Weights of a small GPT-style language model, trained from scratch on English Wikipedia: MLP 768 tanh GELU, 11.6M parameters.
Each number is 128 + 24 x the weight over its row's rms, rounded and kept within 0 to 255. Layers, rows and columns count from 0. Numbers have three digits each. The size before them is the row's rms in percent of the matrix's.

# down: layer 5 MLP down (transposed), 768x384, rms 0.0675, rows 486-505, columns 192-255
# up: layer 5 MLP up, 768x384, rms 0.0529, rows 487-506, columns 192-255
down486 099:102134161142143108129150163112110112137147118133115155125205125150156114119152121099136129175141137155104131139137144152104113138164171103100141124063115096159146129159125156144130099130133115
up487 104:130136148186117177185156116133153113146103117149155124148109086134161126145113195107128137099101112109138149181119135128146151161139112111129126154159129134126129147139097107163148155130093123
down487 101:154104168097132106130133134175130130111118133128141147135144117113128137150154154128134126101132143164123114120087129121122121092114156188130161126119123124139156108120141168095204089107103156
up488 102:118093145076110149112140141141127117175130113105150079164099134155127147146119151126151145153123149114104147116104115147088087114146153112096106117157143142138129125167091101118130132125123123
down488 095:143135101158122156185143142159145122099140140129112164142173138111121143160138124175174116144157122121147136178142147151111156094138118121119104129143137136125114141131148136140123135159125134
up489 104:130095112101090083126174178127142124136124141157141083123138160192093132108122124150098122131144139112124103144150146123115128164151127130154117141163164144160125125155119122146149170119123148
down489 098:124153145155145165125149145119127134161102172134160115071133122152141152134126164143186101137126146142123131158116122121104120092115126154090093086099137136131091143127103127103193139123152086
up490 102:141075135138120102130120108122134112103071146141145070097132126151095156121131149114095111093122128151144129102116165136071085134110094112149136126148139153088091135120155117133141122144095184
down490 105:112115152099128122114144117143113136140159105134118122139162085086139156165100154093106130136134170129138131126130210097158102082135121100110148132144100134135127113144112166104133114102139101
up491 099:131126108130130145090120093108124160131106109146121102090108173124104136136094148108099126078129130130136130147129126104143100126157116126111097126100158111141125143119124094161147131121075126
down491 092:137141090113168110158152102130095098093132111097147119138158115111135130149177142114111129115090122151133178153173105122117089106095160156097132112176117147096145150168118122128111131099118108
up492 093:110099068137114127100162122118126104143112147148080158172166132088143175116116131092100174145154120159166124109133148101145126140130140126177153131156117138137133127143129124134086151112138116
down492 091:186129101090139127088125183098128126101094112131142155129118142141146117114144133118165115136113100106078116095121149144170119122116154142126104144092119092110115118149153134110153070119102135
up493 105:124084109151140099143093153124109122145133172145099129132104156146109094126154081135140111161145113096115090140143106120108095140118068150105175178133108119096113119121120138111130148118130160
down493 101:063055106151133129122136103155115108156113123155113123085123116089127096104192112141175106086131152138090141149162137142144171163183178141117145157109071127132157121092092155107161130117167120
up494 103:168127141141112137080154117131122115117102103122144137121142149095155136110115159122106135179132142116123088125115133130100105131151132208122133135094103124106093117118128151132183131131121117
down494 104:100096124160125145091138150159158131168132116192168074116188134148131148110118100152100161142103155152135114117125165122091153134131155113118143129133144126080094150091091125103188131124095128
up495 099:139164148123132090155146159110094183093103141088095109118119101082148111127125136136131129119068178120132163108137189091097092135120154144132169123134133118111087144154098095127135135158156131
down495 096:134185090125115136111142166182137126143163154142166123157147166152070109130119184124102158140154110129087135119167123169108128123145132114069115104129113099155140111136134171097134102171128130
up496 105:113151120077133099150099129135129112134138123118079174157177141118120143126101113078150116146168123124125148136141149108110138177088118089118100120147176071154129106117111131126136139133111142
down496 097:145113127134165098139149127107128169169082119188166096134148138171155092189132144131103117120109122136161109121138114159166123101138161111143157135128118183079134102109096103104150118114149139
up497 104:142133157121103138124155096114176080109112131129115122150120109123108167125154081158145176121144102141071115082129152159099156143186136084136131150106141145100116120137107134124105110162144129
down497 097:150118146108125137137111138171098156128117115147163121115115132129186130173139173155121114130097141115185121178124130132132124102102138135142174107141133139167127165139144133138124153124122129
up498 093:108110084140138094149168143133105164174126123116168153122130093143152131105116127080126132096123152109131121133112139117114160144153120126115145134192119119113148137100114166121106139136107122
down498 094:148093142124144083097143115114139128157127133158116170128116112134143137134114158159135138087130112120128114129069105085188114143131120156163125163136124144125156131135167117148111139134094124
up499 099:109118137130097118103172104132117118149124138109147135083127113120102140124122127128142124118114099104159107114096110150123116129145151123092147173140164136131121121126137165139079105104150114
down499 098:186069135159183121131140112132129137124158134151097168143106066161137073100124139118129114110129185133123107090147117140157137125138149106145105117144144142150106170112075116133169123094120138
up500 100:147124125115109135110119111136146139122110147095139150118157090109161084115123138155125124129166114068072124151109128110142152136134157089117136117153109092150125135177107127112068136148117156
down500 094:072120143102118127114138165119116134118117133178129114118137147172099135123104113110152144162134137134182085139135147088140105151128130108101131153126150134110151183139126122170174109156068113
up501 100:098131173119139118141143118169117181151088129134106104112137094168141144134157149119149134125142103150139111159136108116129111127130132114156123118194095073126106096135116106071136141126127154
down501 106:128161107122103166106162104104115122124175148101148091173143110094101134101121070150109098110130138142143139135125131121111115128130111177108154122124101118109127090131144140135128122134134131
up502 104:104125133155176113112114150096100115142138123131093129115124116111165102148113155122127134162162091128102110116142106167113070155132171133139137132101100117075167124085113086157126143129150125
down502 105:117162117099102112119182143093164096104123138148123103115131157151078133171143148108164140118114145123135138189167159115132131111120085142111135132162117097102121160148145140076121119135146116
up503 098:140169165156124145115166141153116132146138157042149092158150114154145128133144148174116161112192140164110132142137162089108105132090110119112104104123159162130121138145139105135125124112101207
down503 100:137163138131150106171108152168102100101133152151112177102143124144092164163084080103135132119102132087128135135140149113124157161074171116182129133152150094116136141172168147125135145148134111
up504 102:139081101123140138086098176158082090145115149159121145156142112114153162151110098110164111136130092149114105088116126129155130112123159152134135088131117106134109108127136127159114143148134132
down504 096:108096197149130120169112105120109168179120140138133140111103157152097150110135119107175136080166136146118105153146104123123146153084115137129128127129103076126126133128162142114138131098151103
up505 094:151106145125172138115135122116135164152122135127163117162080173163147163143135097151118134116090119116137110115124130084164139112071130132132150148148125140174084103147180114094154136157135130
down505 098:123102130150129115138142113141125084075163163149117141155119110090129134138133114124081160145174113117143149126147146096125154131176105126176125086136123130083136143089117093150110132098138112
up506 103:076156154074064097135121109130148128160103114160176100137119152164167137155138121111148118096136142137158141151123083130114103145091158141154120103123099144074123104168134122084154096119124145